Part of a small language model's weights: 18 heads of 64 (9 for keys and values), vocabulary 42945.
Each number is 50 + 10 x the weight over its row's rms, rounded and kept within 0 to 99. Layers, rows and columns count from 0. The size before them is the row's rms in percent of the matrix's.

# up: layer 5 MLP up, 3072x768, rms 0.034, rows 2151-2186, columns 672-767
# down: layer 5 MLP down (transposed), 3072x768, rms 0.0329, rows 2151-2186, columns 672-767
up2151 106:39 44 59 46 52 56 53 59 39 53 61 53 52 71 59 39 48 51 42 69 50 51 43 24 70 47 48 46 48 30 44 55 51 42 41 43 45 48 33 48 55 46 33 40 46 26 52 48 54 52 60 30 36 57 48 58 47 28 50 35 23 65 46 44 40 43 60 38 37 48 55 59 70 54 53 69 47 45 55 41 52 48 45 52 44 47 45 49 52 50 51 68 47 45 63 55
down2151 110:56 52 81 40 68 59 59 59 46 47 52 48 62 64 49 58 58 31 52 56 48 70 40 50 13 67 42 52 31 47 57 64 55 38 49 50 49 52 41 57 54 59 56 59 60 55 54 51 51 52 66 25 35 29 45 45 57 69 64 48 51 28 52 52 50 54 60 52 35 34 63 57 50 53 58 45 56 43 55 59 44 56 43 54 56 65 52 41 45 59 59 58 51 54 69 58
up2152 102:52 50 41 73 46 40 57 49 48 41 42 66 63 59 50 53 48 50 50 67 50 45 49 53 48 36 53 60 52 49 57 56 49 40 65 58 52 57 59 56 54 37 48 46 41 53 65 38 64 55 61 52 60 67 32 40 60 53 48 48 48 50 52 53 42 53 39 51 67 50 47 56 52 53 47 51 70 36 47 46 64 52 42 40 42 69 51 36 72 55 48 42 54 53 64 91
down2152 099:43 39 51 61 61 65 22 58 36 61 50 47 76 47 48 42 37 51 52 33 42 57 41 45 58 53 50 50 45 51 42 63 65 38 61 47 38 41 62 59 70 41 57 42 73 54 55 54 47 40 57 19 57 46 38 51 55 57 46 66 44 66 44 38 53 50 30 61 55 53 53 57 47 53 58 38 46 68 62 36 37 45 55 50 33 47 47 47 44 56 45 42 38 62 46 49
up2153 105:31 48 48 45 67 41 49 40 53 56 70 44 41 44 35 26 56 41 60 47 49 59 53 30 51 50 49 35 52 40 71 47 48 36 39 40 62 48 56 48 43 45 45 44 40 35 36 51 59 47 55 42 44 45 68 45 84 45 43 44 51 40 41 70 49 44 53 27 44 46 63 28 64 41 43 46 56 55 56 29 37 61 48 51 53 42 62 53 44 43 59 47 51 50 54 51
down2153 108:51 56 76 53 69 51 47 54 56 52 61 56 45 62 61 48 51 57 36 31 49 42 51 46 83 74 61 69 40 35 47 49 48 52 48 63 56 43 56 37 48 55 59 42 45 46 33 57 59 49 43 48 63 50 36 54 62 62 60 51 42 62 56 62 49 48 47 24 43 57 45 54 47 50 57 66 60 61 43 47 45 58 49 43 53 38 61 50 44 49 54 56 48 49 53 55
up2154 093:60 44 54 35 49 61 52 57 40 47 49 45 41 41 57 73 41 43 45 49 52 40 70 70 48 21 43 66 30 49 40 49 44 33 51 33 47 49 50 43 22 40 50 41 66 63 62 53 57 38 66 45 36 58 53 31 43 39 58 56 33 49 58 51 51 48 56 37 49 44 53 63 43 53 51 47 51 50 48 48 60 66 43 25 40 46 39 59 47 38 54 44 60 42 46 39
down2154 097:55 61 35 39 33 57 46 65 68 63 50 47 44 60 35 54 50 63 57 53 59 58 66 36 60 58 50 42 60 66 50 56 29 47 53 57 51 56 47 45 47 56 36 47 43 45 33 32 45 73 42 70 38 35 56 48 46 47 69 40 54 64 64 57 38 63 57 50 58 33 59 39 63 64 37 34 46 52 58 42 46 62 61 53 52 64 61 50 33 54 59 39 46 46 48 29
up2155 107:42 61 51 60 46 67 57 35 39 50 43 39 54 50 53 48 64 51 47 67 63 38 56 51 59 55 37 51 53 48 33 44 47 29 26 43 59 37 52 54 65 70 46 59 58 48 54 58 42 48 33 42 27 51 43 52 45 45 64 52 45 48 57 39 37 46 61 46 34 42 59 65 56 34 68 46 45 59 70 57 43 47 64 32 54 71 64 59 24 64 46 53 45 39 58 47
down2155 110:52 63 60 64 44 53 37 46 55 50 48 68 44 40 42 51 33 67 50 43 47 38 51 49 40 48 51 49 57 48 40 66 52 32 64 36 54 58 54 47 25 52 65 45 37 53 52 57 63 60 43 61 46 60 49 40 58 57 58 40 67 50 65 48 49 48 51 34 58 56 35 38 59 49 36 40 66 48 62 55 46 60 41 53 45 49 52 64 39 40 64 38 60 59 34 45
up2156 089:69 58 47 47 50 64 65 58 43 79 43 41 41 57 65 53 62 56 46 55 59 53 56 61 60 37 34 47 56 55 43 40 36 59 39 62 50 33 54 53 52 50 49 44 34 47 41 59 45 46 45 33 54 39 50 40 63 48 38 51 55 43 51 40 46 44 49 45 70 44 61 41 44 59 55 42 55 52 45 59 42 46 47 79 53 54 55 35 58 52 44 41 54 50 46 48
down2156 080:40 62 61 55 44 55 35 50 55 22 45 47 46 38 45 40 45 50 53 52 62 41 37 63 99 56 41 51 48 45 44 67 61 60 34 41 48 70 58 45 38 46 48 46 37 46 44 50 52 51 65 34 46 65 50 46 64 48 47 66 49 36 54 47 40 54 47 56 52 67 58 42 59 45 51 44 45 62 54 44 49 55 66 35 38 31 56 52 52 56 25 50 52 64 49 57
up2157 105:59 43 58 42 51 46 46 56 55 74 61 63 51 61 52 44 43 51 53 62 49 39 53 37 35 54 64 46 44 51 59 65 58 46 65 46 40 26 50 35 58 60 41 54 65 58 51 40 32 36 39 53 46 44 57 52 52 66 40 48 57 40 52 48 46 45 46 55 27 66 53 62 42 52 49 55 56 52 66 79 52 38 45 70 57 46 50 30 31 54 41 41 55 62 46 60
down2157 104:64 58 50 53 47 49 56 55 54 47 56 35 47 42 58 35 41 40 62 55 46 45 47 56 62 55 66 52 48 51 48 45 52 49 58 32 60 44 40 40 50 62 54 61 49 41 45 40 39 45 51 38 45 62 52 68 33 65 52 62 41 55 55 40 55 40 43 43 56 44 40 43 57 56 35 53 45 51 50 56 62 46 56 40 48 67 67 45 35 41 46 47 50 52 61 44
up2158 091:54 48 49 52 52 38 53 38 51 42 47 58 39 63 36 44 51 55 60 50 61 49 51 48 48 44 49 67 28 45 60 69 49 45 51 40 41 50 46 49 61 35 30 38 53 56 56 58 57 52 45 53 39 41 42 52 63 46 62 48 52 30 49 48 36 55 41 53 61 72 56 21 31 60 50 39 59 57 65 36 55 30 52 49 49 54 73 39 65 50 47 53 44 52 58 60
down2158 092:33 61 47 56 47 56 52 47 36 21 39 45 66 64 40 49 50 62 48 46 48 67 63 44 42 55 49 49 63 50 34 37 56 35 48 66 37 53 49 27 49 51 57 48 62 40 60 43 54 57 52 53 68 44 44 63 43 44 49 38 46 48 53 45 51 35 68 54 49 61 39 48 50 60 47 57 63 46 63 58 43 51 47 43 36 68 45 51 40 48 34 57 64 48 51 56
up2159 098:69 56 61 59 54 49 54 41 50 41 45 41 50 46 66 51 47 53 63 31 67 53 53 48 48 48 63 38 55 49 52 53 34 39 48 67 68 54 63 52 52 55 46 61 52 44 74 51 44 46 51 47 61 53 65 66 46 42 41 47 66 62 42 41 54 40 51 56 47 46 54 72 38 43 63 43 63 58 65 41 50 40 55 55 32 54 50 54 31 43 53 57 47 59 61 57
down2159 099:52 61 43 47 47 66 64 56 55 33 36 52 46 43 46 57 55 42 46 53 57 56 50 56 24 55 26 45 31 53 39 60 44 38 49 54 40 60 34 49 42 48 43 42 55 56 48 62 54 62 67 66 41 45 55 45 48 72 36 35 39 46 44 49 39 48 54 48 30 48 44 47 55 43 38 59 35 43 45 32 41 40 54 72 54 54 52 45 52 59 45 40 31 46 48 75
up2160 101:61 56 55 46 42 46 54 31 53 47 35 40 56 59 62 38 64 59 54 64 70 42 54 45 63 65 52 48 53 58 56 57 53 51 36 55 47 54 51 70 56 48 58 53 52 53 39 43 63 43 33 62 43 54 39 47 62 59 51 50 49 33 54 68 59 51 36 49 56 40 57 49 65 54 42 50 44 60 46 60 45 46 53 52 41 64 38 48 42 49 54 20 64 32 48 55
down2160 103:48 53 35 68 52 55 44 41 33 38 51 56 53 54 51 39 47 27 60 44 46 53 49 42 70 42 37 38 41 57 47 47 42 51 33 62 56 55 37 52 58 59 63 38 45 58 55 52 70 54 61 50 50 59 47 48 51 45 61 59 56 47 57 58 51 40 54 55 44 56 52 56 39 51 63 23 52 52 54 67 52 51 47 51 69 58 56 39 68 40 41 40 56 35 62 50
up2161 093:53 38 55 66 64 47 34 52 57 45 39 42 50 49 36 67 51 36 66 55 62 59 43 51 68 52 46 38 64 56 45 58 58 63 58 51 56 44 63 47 35 42 54 39 59 32 50 31 63 46 74 66 41 50 45 46 46 31 47 60 62 54 45 46 46 40 47 37 47 57 50 27 57 46 28 42 47 42 59 41 58 69 57 36 43 65 57 50 49 37 62 45 44 61 56 64
down2161 092:46 41 54 56 60 33 66 46 49 42 59 72 47 41 70 54 46 55 54 41 53 56 63 50 63 35 59 56 55 55 56 58 54 63 29 50 47 26 43 59 36 39 49 63 44 50 44 51 37 47 55 34 51 64 39 35 44 30 47 50 44 39 56 51 50 35 60 44 49 55 56 50 60 53 61 68 48 53 44 50 50 31 47 36 61 50 50 40 47 51 68 72 54 70 52 52
up2162 103:55 39 48 39 62 47 51 53 38 56 58 52 58 60 45 58 42 49 55 51 50 40 63 48 59 45 44 65 35 38 55 58 39 71 54 47 57 62 58 55 55 39 46 42 52 42 40 51 59 63 41 47 28 44 68 49 56 53 44 59 54 50 31 76 45 38 42 41 65 46 55 42 46 49 62 50 45 51 63 83 48 49 43 60 51 59 38 17 31 34 51 57 59 54 42 52
down2162 104:55 50 39 46 45 53 49 49 42 51 46 21 63 52 66 55 43 46 56 37 49 53 83 53 64 65 53 56 28 57 60 70 58 42 59 69 48 67 49 49 60 37 45 44 62 52 50 46 60 62 60 46 44 61 45 56 61 40 44 34 43 56 56 68 48 42 50 50 26 44 42 36 65 59 56 48 65 32 67 59 57 63 61 49 51 38 56 67 53 44 62 39 43 51 61 44
up2163 096:65 61 66 38 33 47 59 43 52 56 60 55 46 47 44 48 49 70 48 39 45 64 43 59 58 36 69 64 47 55 72 46 55 50 56 54 51 44 56 55 53 44 62 48 55 29 43 72 54 41 48 50 55 49 63 36 61 27 46 43 30 47 53 50 42 36 45 50 56 41 49 33 46 49 39 56 69 53 59 52 35 68 52 57 19 48 44 38 44 44 55 49 50 54 54 55
down2163 103:65 53 57 45 46 51 53 49 53 39 60 48 55 39 54 43 53 68 65 44 51 50 61 68 69 54 45 47 68 53 66 45 72 39 53 54 56 38 47 55 35 36 53 45 50 66 51 35 56 57 48 45 53 29 55 47 42 52 49 65 37 49 42 50 45 55 28 63 64 47 59 47 40 54 43 53 41 50 70 52 55 52 47 63 48 49 42 46 47 47 52 44 40 71 62 45
up2164 102:64 44 57 51 51 50 46 50 54 48 48 47 46 41 68 28 54 30 48 43 61 51 47 46 47 51 43 42 46 50 56 46 47 45 47 51 62 50 57 66 48 38 66 51 48 66 47 63 44 57 42 63 44 57 30 45 67 52 60 64 56 49 62 55 53 24 42 60 32 55 42 62 54 67 46 55 54 41 52 62 45 49 56 46 48 47 52 39 34 44 39 33 53 37 40 56
down2164 105:38 59 60 60 33 49 45 57 45 38 62 44 51 70 69 50 54 51 51 64 54 37 39 42 53 50 47 53 56 56 46 48 37 59 61 55 56 54 28 50 63 48 65 31 54 52 39 49 42 44 58 51 29 40 53 52 58 48 36 37 39 45 60 28 45 63 58 38 47 30 60 45 59 55 62 47 62 43 52 52 55 27 48 38 42 43 51 40 39 52 64 51 48 49 57 36
up2165 108:41 79 55 56 41 61 50 27 32 55 45 50 49 53 77 48 50 65 44 53 43 43 28 50 48 49 46 53 48 45 57 73 61 38 63 45 41 53 41 61 53 52 46 43 55 36 70 27 58 54 30 50 48 69 39 41 40 66 63 52 37 54 46 43 41 49 39 46 48 44 39 58 34 32 33 49 29 59 33 43 61 42 46 68 37 40 53 57 44 48 51 52 34 43 53 75
down2165 108:46 55 23 65 23 21 47 49 55 53 58 52 52 34 50 41 55 56 67 49 45 48 47 66 54 80 51 73 41 44 63 53 71 28 53 53 38 58 26 53 45 55 65 49 64 59 63 53 42 58 50 62 39 82 53 48 42 35 54 56 52 59 41 41 44 41 36 51 37 49 57 41 49 46 55 44 38 42 49 56 40 41 37 63 45 55 62 43 37 43 50 38 49 54 45 40
up2166 100:39 47 39 47 52 45 45 52 38 63 40 58 46 61 42 56 46 36 42 51 40 41 43 54 55 48 54 53 62 55 34 52 41 46 67 41 37 46 59 62 37 40 66 66 44 44 52 36 54 35 43 50 54 46 61 61 37 46 57 71 59 55 61 38 62 46 40 46 38 59 55 45 43 43 45 69 54 41 63 57 36 66 51 57 34 59 47 62 49 49 47 55 38 44 60 54
down2166 102:55 52 49 55 51 65 40 53 50 45 43 44 48 43 51 59 40 47 32 43 44 45 56 44 58 56 54 48 34 45 64 58 45 59 34 65 38 60 74 37 57 57 53 46 40 53 60 63 64 61 38 60 44 48 41 41 43 44 41 58 55 63 35 42 36 55 57 63 48 40 54 65 55 69 40 44 66 42 55 30 53 38 51 48 58 41 70 48 38 48 55 44 43 40 41 53
up2167 098:40 48 48 71 63 77 68 49 58 78 47 56 31 67 46 36 56 60 58 57 57 57 56 53 49 44 48 60 42 60 40 62 46 39 27 40 67 42 66 50 42 46 32 49 45 33 46 46 47 55 49 64 51 60 40 30 35 60 52 58 47 57 49 54 40 55 46 55 38 43 44 49 62 55 53 61 42 68 23 44 41 43 67 41 33 47 48 41 44 58 48 46 58 58 42 51
down2167 098:60 59 57 48 44 48 44 44 57 44 48 42 39 53 37 52 64 42 44 57 36 53 44 35 62 54 42 54 59 27 39 54 65 47 41 33 48 44 51 46 31 46 48 50 46 44 37 25 49 30 49 38 62 47 29 67 51 42 46 56 58 65 44 63 40 39 54 51 36 60 36 54 64 57 53 47 48 40 53 58 61 58 35 47 47 60 69 42 54 44 61 74 24 52 55 43
up2168 112:66 59 40 55 64 52 47 40 51 52 29 56 55 49 67 50 57 43 60 67 60 48 47 40 59 64 56 40 72 65 57 36 58 47 26 68 62 37 57 48 58 59 45 47 52 68 47 46 49 52 64 64 52 49 65 52 43 43 47 62 34 42 49 63 42 42 50 41 42 35 39 51 58 44 42 45 54 55 50 50 33 40 56 61 39 61 75 49 53 48 33 48 36 48 41 52
down2168 116:49 24 58 42 44 45 53 44 53 44 49 61 43 52 38 59 55 40 59 43 50 45 63 51 50 42 52 41 51 40 65 16 55 63 54 39 63 42 54 40 63 51 36 58 46 45 45 68 49 35 45 59 55 57 35 72 59 48 55 52 37 44 66 60 44 43 31 31 48 58 48 43 44 51 33 36 47 55 45 50 50 75 44 58 63 46 47 66 53 50 30 60 40 51 43 60
up2169 106:51 28 46 45 53 39 49 53 59 79 46 66 51 56 52 52 63 51 59 49 46 53 34 46 43 42 48 54 48 57 49 59 48 53 49 40 53 69 30 56 35 38 63 49 34 42 57 39 41 67 58 53 55 65 56 53 47 46 53 47 43 35 56 51 46 38 67 48 41 50 59 44 54 53 56 59 42 40 55 35 54 58 52 46 37 45 50 54 36 64 46 46 60 36 28 45
down2169 103:42 45 45 43 44 63 50 45 45 47 55 52 55 47 42 69 53 50 50 48 47 49 50 63 50 48 52 54 58 63 54 41 52 40 69 36 57 39 71 57 52 67 60 60 28 28 58 40 44 43 50 70 52 68 38 62 49 54 47 36 24 42 41 54 49 37 53 52 63 70 52 56 51 43 41 41 63 50 47 45 45 29 52 47 37 70 45 46 51 44 48 37 59 42 60 45
up2170 094:49 58 67 49 53 46 39 53 41 69 58 36 62 36 32 43 47 67 45 45 58 60 54 55 62 37 49 68 58 59 70 47 57 44 46 63 59 62 39 46 53 67 64 49 53 67 51 55 47 47 55 54 47 38 64 65 67 61 41 54 47 60 70 39 54 38 41 41 48 56 59 53 50 55 52 54 62 53 52 43 57 52 54 48 38 39 33 43 41 54 46 60 41 46 55 53
down2170 098:53 34 47 36 61 56 58 64 54 30 63 59 39 33 61 78 52 52 55 57 64 57 45 48 38 53 55 38 52 44 63 51 40 40 49 50 47 48 52 61 51 59 46 50 61 43 54 57 35 39 63 58 34 47 48 43 63 33 47 40 45 50 51 60 50 45 45 57 61 44 46 48 64 52 65 56 41 36 32 41 55 51 57 54 59 47 50 43 45 44 55 48 58 61 56 34
up2171 090:51 56 38 38 34 47 46 65 55 58 45 43 58 47 37 60 43 40 68 29 51 52 26 53 50 47 46 69 54 70 58 38 50 37 51 61 69 41 62 44 51 74 49 56 53 71 62 41 49 51 65 37 61 61 60 45 51 24 63 43 55 62 49 65 52 61 56 48 67 51 62 57 46 64 56 45 41 53 53 62 48 49 61 43 57 41 39 54 38 44 73 54 46 42 51 49
down2171 090:54 54 42 38 49 47 55 48 56 48 56 61 20 51 36 27 45 49 45 46 57 63 35 41 81 46 30 46 56 51 70 58 43 38 60 63 55 52 32 45 52 50 68 38 50 44 49 55 56 63 46 66 43 43 76 65 47 64 54 39 43 60 52 44 43 40 53 61 47 45 50 57 37 28 54 40 49 50 37 53 42 31 56 36 35 46 74 63 61 59 56 55 43 66 55 33
up2172 103:49 62 59 54 49 38 49 54 48 37 49 34 58 49 51 67 48 67 45 45 64 49 50 41 62 43 51 45 45 60 63 50 61 69 48 59 69 62 67 60 55 57 62 51 60 40 39 42 57 36 55 40 63 51 57 61 50 60 35 70 56 55 41 59 50 49 50 60 31 39 42 54 41 45 44 63 53 61 60 52 65 43 54 50 38 53 46 33 57 61 60 53 38 34 47 42
down2172 109:43 47 49 40 56 56 39 45 49 50 76 71 54 57 57 55 56 65 35 40 55 45 52 59 64 41 39 43 52 50 65 59 48 61 42 43 44 59 53 55 47 59 58 40 70 54 36 51 44 67 58 56 33 73 54 60 42 42 59 43 38 53 62 60 63 38 39 53 44 47 58 62 63 58 50 56 39 49 44 61 45 61 45 60 67 51 51 56 47 48 54 54 46 46 57 56
up2173 097:46 48 56 67 37 35 41 50 37 51 77 40 54 35 37 59 53 49 47 57 51 43 40 51 44 60 43 48 33 31 45 55 59 40 51 42 63 49 37 54 53 67 60 58 50 47 47 40 41 52 41 30 53 38 56 58 44 60 63 42 50 43 52 44 42 45 73 48 55 42 38 55 52 74 67 56 61 51 44 39 44 50 64 35 40 45 40 46 48 49 37 62 47 58 34 42
down2173 099:52 44 48 39 73 44 65 36 58 58 51 63 44 43 30 45 57 37 45 38 55 49 60 51 53 52 64 48 46 51 39 55 64 48 68 40 53 23 54 45 47 56 49 36 37 44 36 44 51 44 58 56 48 43 52 61 56 41 34 59 54 53 61 60 62 40 37 57 58 42 55 44 64 39 51 55 39 48 50 50 34 44 53 61 39 33 47 52 41 42 55 37 55 34 36 58
up2174 111:67 57 31 45 50 70 42 66 31 43 60 47 48 53 50 48 63 48 60 41 62 36 42 53 57 56 49 65 44 53 56 43 53 43 70 46 56 55 58 59 43 48 49 37 62 53 49 42 52 47 58 48 41 56 28 68 55 45 31 58 60 38 55 57 32 51 59 50 66 50 52 51 42 58 52 41 41 54 55 43 45 50 57 54 49 53 56 53 50 65 60 56 47 59 48 59
down2174 108:49 51 47 55 67 48 54 33 65 43 42 39 44 47 46 66 55 47 54 78 38 59 58 61 34 50 48 41 63 29 68 60 60 47 59 43 58 40 28 48 50 41 33 58 53 48 62 50 52 51 53 40 31 35 30 47 36 44 34 53 51 53 58 48 43 40 50 59 59 63 46 42 58 44 44 53 56 54 43 54 38 38 53 36 45 57 50 52 37 47 35 54 45 43 50 64
up2175 102:58 37 31 65 60 57 56 53 52 58 40 32 53 56 52 60 62 55 60 41 65 47 51 38 34 37 57 60 29 62 55 39 43 42 61 41 61 49 63 44 62 76 54 53 51 37 19 27 43 53 40 41 35 41 28 62 42 52 42 57 55 43 24 58 48 45 55 41 38 48 42 52 44 43 67 52 42 42 33 42 32 50 62 57 33 46 60 56 39 53 50 40 54 39 50 49
down2175 093:58 41 44 48 49 48 44 51 44 45 50 60 48 45 66 59 41 49 49 46 37 48 57 46 32 58 66 59 40 73 55 69 34 48 53 54 49 39 39 41 45 30 44 54 55 52 62 45 39 56 43 54 71 64 46 45 55 74 54 25 64 48 50 54 32 39 63 42 50 42 61 45 57 32 52 38 41 67 37 58 53 51 35 56 53 33 53 50 48 59 46 48 34 53 59 32
up2176 103:45 43 44 61 53 38 36 65 45 44 42 52 43 32 32 38 79 48 47 61 66 47 54 54 37 43 46 44 46 26 42 40 48 57 39 47 61 59 55 39 48 37 45 57 42 59 46 50 35 47 32 38 35 50 46 47 48 50 64 59 50 51 46 37 66 50 49 48 48 60 41 54 65 39 48 42 55 64 74 51 55 39 44 60 58 38 46 60 41 64 42 72 64 51 41 43
down2176 106:51 61 55 52 51 48 48 50 57 56 54 32 45 44 31 51 42 60 39 45 36 65 35 43 36 54 60 55 60 49 35 52 52 64 57 41 33 54 48 58 53 57 46 47 31 47 44 42 54 59 67 40 51 56 52 42 33 59 38 52 49 47 52 49 50 44 66 72 69 59 38 64 58 49 47 48 43 48 33 66 52 42 51 51 48 67 50 30 32 44 48 26 63 42 61 55
up2177 095:63 66 41 42 52 51 49 51 47 35 58 40 54 37 58 52 40 48 50 56 37 48 61 41 46 61 56 44 37 70 49 41 39 64 45 57 48 54 50 62 56 45 45 35 58 55 53 44 44 40 47 62 40 46 47 39 56 56 36 56 49 24 31 62 42 60 62 27 54 54 42 56 40 49 62 50 53 47 31 49 70 70 51 55 41 56 41 47 38 76 54 37 29 67 27 57
down2177 097:51 46 42 54 48 41 49 44 64 54 57 25 49 65 47 71 64 50 57 51 38 53 59 45 47 44 45 41 41 53 63 76 47 63 14 54 49 46 52 53 46 37 44 49 55 31 30 43 38 74 30 56 52 46 52 52 60 18 44 45 66 54 53 61 51 56 53 57 56 40 30 56 44 53 38 63 51 44 47 65 62 40 60 49 46 42 57 54 44 42 55 46 57 35 64 53
up2178 112:68 43 47 36 31 58 40 55 61 40 52 42 43 40 37 56 47 42 32 44 43 47 54 61 35 52 42 35 70 46 46 56 44 50 43 38 54 60 57 45 39 60 55 47 40 49 46 67 72 62 43 46 44 46 43 69 47 45 44 59 42 31 64 49 51 67 61 35 27 43 41 50 42 59 44 35 63 57 54 61 54 50 50 54 63 63 44 46 59 40 51 57 30 36 47 46
down2178 110:73 64 45 59 49 42 50 40 50 48 58 36 51 51 42 45 32 74 40 26 48 30 53 38 25 41 29 44 59 43 52 61 49 42 52 52 51 53 63 53 37 60 31 56 43 36 51 41 30 60 65 45 36 28 43 57 48 56 58 51 38 49 57 61 50 60 43 58 36 48 71 44 40 54 49 36 58 47 62 52 30 54 58 58 46 50 52 43 32 69 47 53 42 59 51 62
up2179 089:49 49 48 58 41 43 53 43 45 49 47 54 50 33 35 46 42 56 54 54 51 57 37 54 46 48 50 47 56 29 59 39 48 56 62 61 57 66 72 51 59 49 62 52 57 50 51 31 52 59 44 54 49 52 27 50 30 47 47 50 45 58 54 65 57 40 52 55 57 54 62 75 42 67 47 31 50 52 57 57 31 49 58 53 33 59 65 50 51 66 42 56 21 35 56 71
down2179 095:44 42 49 47 53 59 43 67 66 55 40 50 52 57 53 38 41 67 47 21 55 46 41 35 58 49 39 43 48 50 44 44 49 13 54 54 52 54 47 52 54 60 47 63 35 62 62 47 65 56 47 44 70 57 45 49 43 50 43 59 47 70 61 34 56 51 45 35 31 63 35 65 38 61 39 35 48 60 36 46 22 60 35 36 52 49 50 41 33 48 49 38 47 66 58 49
up2180 102:48 70 35 52 60 57 57 41 62 43 54 45 50 57 60 45 52 42 53 49 39 41 41 57 57 51 41 54 57 45 40 38 46 37 54 71 43 41 59 39 26 50 54 74 31 45 63 68 72 46 53 66 51 42 65 42 65 38 46 37 54 56 62 51 52 42 48 50 68 66 32 58 58 42 46 46 50 27 52 66 46 50 58 40 42 56 57 44 51 61 58 26 46 49 63 51
down2180 102:40 70 41 55 29 46 59 56 59 49 35 49 59 56 46 52 35 45 69 57 49 60 46 58 39 44 43 48 36 52 45 42 55 41 51 63 47 45 49 43 52 44 42 67 49 59 51 50 48 51 46 54 50 44 41 49 42 61 59 46 57 59 46 54 51 34 46 50 58 56 61 52 48 65 60 31 49 38 47 50 39 66 48 36 49 57 41 58 51 62 63 52 49 34 53 44
up2181 104:60 36 56 41 46 39 56 35 40 46 35 37 28 41 56 35 53 63 58 56 37 57 59 50 40 50 49 60 36 57 54 51 61 50 46 43 45 36 42 60 44 46 41 35 42 46 45 65 31 63 37 49 49 61 63 48 45 31 42 44 55 59 58 51 46 50 58 56 61 64 41 56 45 61 57 64 64 30 47 57 47 50 52 28 25 59 59 61 36 54 51 64 52 70 33 41
down2181 100:53 47 44 41 41 57 62 60 32 47 44 59 54 38 45 58 37 60 39 36 54 51 56 38 51 51 62 42 53 50 51 45 46 46 32 45 54 59 71 60 48 58 32 42 53 44 58 43 40 64 48 64 50 41 44 62 37 36 52 44 64 67 56 53 54 34 34 45 52 52 50 46 50 46 67 51 52 42 46 53 54 51 52 58 51 27 51 41 45 48 52 65 62 55 35 52
up2182 096:55 31 34 48 48 42 41 49 43 44 58 47 53 70 37 55 60 57 49 49 49 37 53 51 46 35 46 49 54 55 40 38 48 48 65 53 51 54 42 45 52 49 61 43 46 41 43 43 31 44 55 48 31 49 65 47 46 39 55 39 54 49 59 55 52 61 63 62 51 45 59 43 56 45 61 57 48 51 37 62 36 35 64 46 53 38 48 48 48 52 54 50 49 34 55 66
down2182 098:41 35 45 36 42 49 59 43 54 42 40 50 50 56 42 41 51 44 55 50 52 57 39 51 16 45 22 55 51 61 31 66 40 57 38 49 54 59 59 61 31 59 57 44 58 71 65 65 60 44 34 49 65 50 53 56 62 29 59 57 56 74 55 43 47 39 60 55 73 47 58 68 56 45 60 51 30 37 61 54 59 60 35 69 49 70 58 40 66 52 49 58 56 45 26 62
up2183 102:53 79 41 43 46 48 57 45 36 53 44 54 55 50 45 56 45 48 46 40 51 58 44 36 59 53 43 50 48 47 52 57 32 44 47 61 62 73 54 49 59 55 42 37 49 51 55 32 40 39 40 48 37 51 43 77 32 49 52 52 63 45 46 48 57 56 61 50 55 52 51 42 40 37 45 51 59 44 53 36 55 53 54 53 50 41 59 61 56 38 39 59 47 61 57 46
down2183 106:66 55 36 73 50 50 53 40 40 30 37 44 50 60 47 59 69 36 33 41 63 51 73 47 62 35 54 43 51 70 45 56 43 51 39 57 43 68 63 69 44 58 37 42 44 41 60 58 46 50 38 40 48 52 54 48 44 55 41 25 48 46 48 49 28 39 46 60 47 71 46 55 53 71 66 57 71 63 43 48 65 39 69 38 54 58 64 61 50 54 52 60 57 55 43 61
up2184 107:70 36 48 64 33 63 44 43 51 35 48 63 62 29 62 32 59 54 47 39 59 46 59 58 53 58 46 45 54 52 54 47 47 70 68 51 67 47 42 45 36 47 59 57 36 40 48 57 50 62 58 49 31 44 32 47 67 61 54 46 44 53 52 42 46 53 51 56 42 55 41 57 60 64 46 54 63 53 47 38 49 34 55 58 47 56 40 34 59 68 63 61 51 61 56 50
down2184 109:49 61 51 53 59 28 47 36 45 30 60 35 38 34 45 47 77 55 36 46 60 32 46 56 29 55 28 70 50 44 46 42 60 27 60 42 50 35 36 52 33 37 52 32 52 47 43 43 47 44 52 57 39 41 53 65 53 54 45 65 43 57 43 41 35 39 60 42 63 65 20 45 57 47 59 43 37 22 50 45 49 44 47 40 55 59 48 52 16 67 17 32 38 45 54 53
up2185 101:36 65 31 51 52 61 45 49 34 68 57 51 36 48 45 54 42 47 67 39 70 55 46 31 37 54 37 30 45 41 51 54 40 37 60 51 49 48 44 44 49 48 48 42 54 53 45 35 41 64 59 49 56 44 54 48 50 65 59 39 41 43 49 38 61 52 40 71 42 51 45 31 56 28 48 44 72 43 53 27 46 42 50 44 56 31 38 53 45 73 49 57 62 50 50 54
down2185 101:43 83 45 49 38 64 32 56 49 54 59 63 34 53 60 47 66 45 45 54 49 50 67 39 50 45 43 58 55 35 56 39 55 35 32 51 49 59 56 40 64 64 61 42 48 34 56 47 50 50 56 56 45 55 44 48 33 55 80 47 58 51 50 54 60 37 58 50 44 53 34 56 49 34 59 42 71 39 54 54 38 47 53 47 45 54 55 69 57 52 49 62 48 48 49 51
up2186 101:37 41 44 38 43 38 42 40 40 68 61 46 44 59 38 51 42 59 41 43 71 69 62 49 46 55 37 65 66 52 64 38 55 71 51 58 61 38 64 59 44 51 39 42 53 60 34 67 80 65 52 44 54 55 47 45 61 52 44 60 49 53 48 67 46 65 63 47 52 60 39 55 47 60 64 55 52 46 47 53 53 41 39 39 53 58 76 41 27 40 46 42 27 37 51 59
down2186 096:60 56 48 30 47 52 56 50 54 43 41 44 47 58 50 49 51 57 39 43 80 55 34 52 72 46 64 45 46 28 45 43 34 51 37 44 45 40 61 67 46 41 40 53 52 58 57 49 48 58 52 58 40 39 30 50 44 58 48 37 40 45 55 49 53 41 42 42 39 45 49 34 44 52 56 54 34 86 40 50 47 47 31 57 50 31 74 51 46 58 67 43 50 44 49 35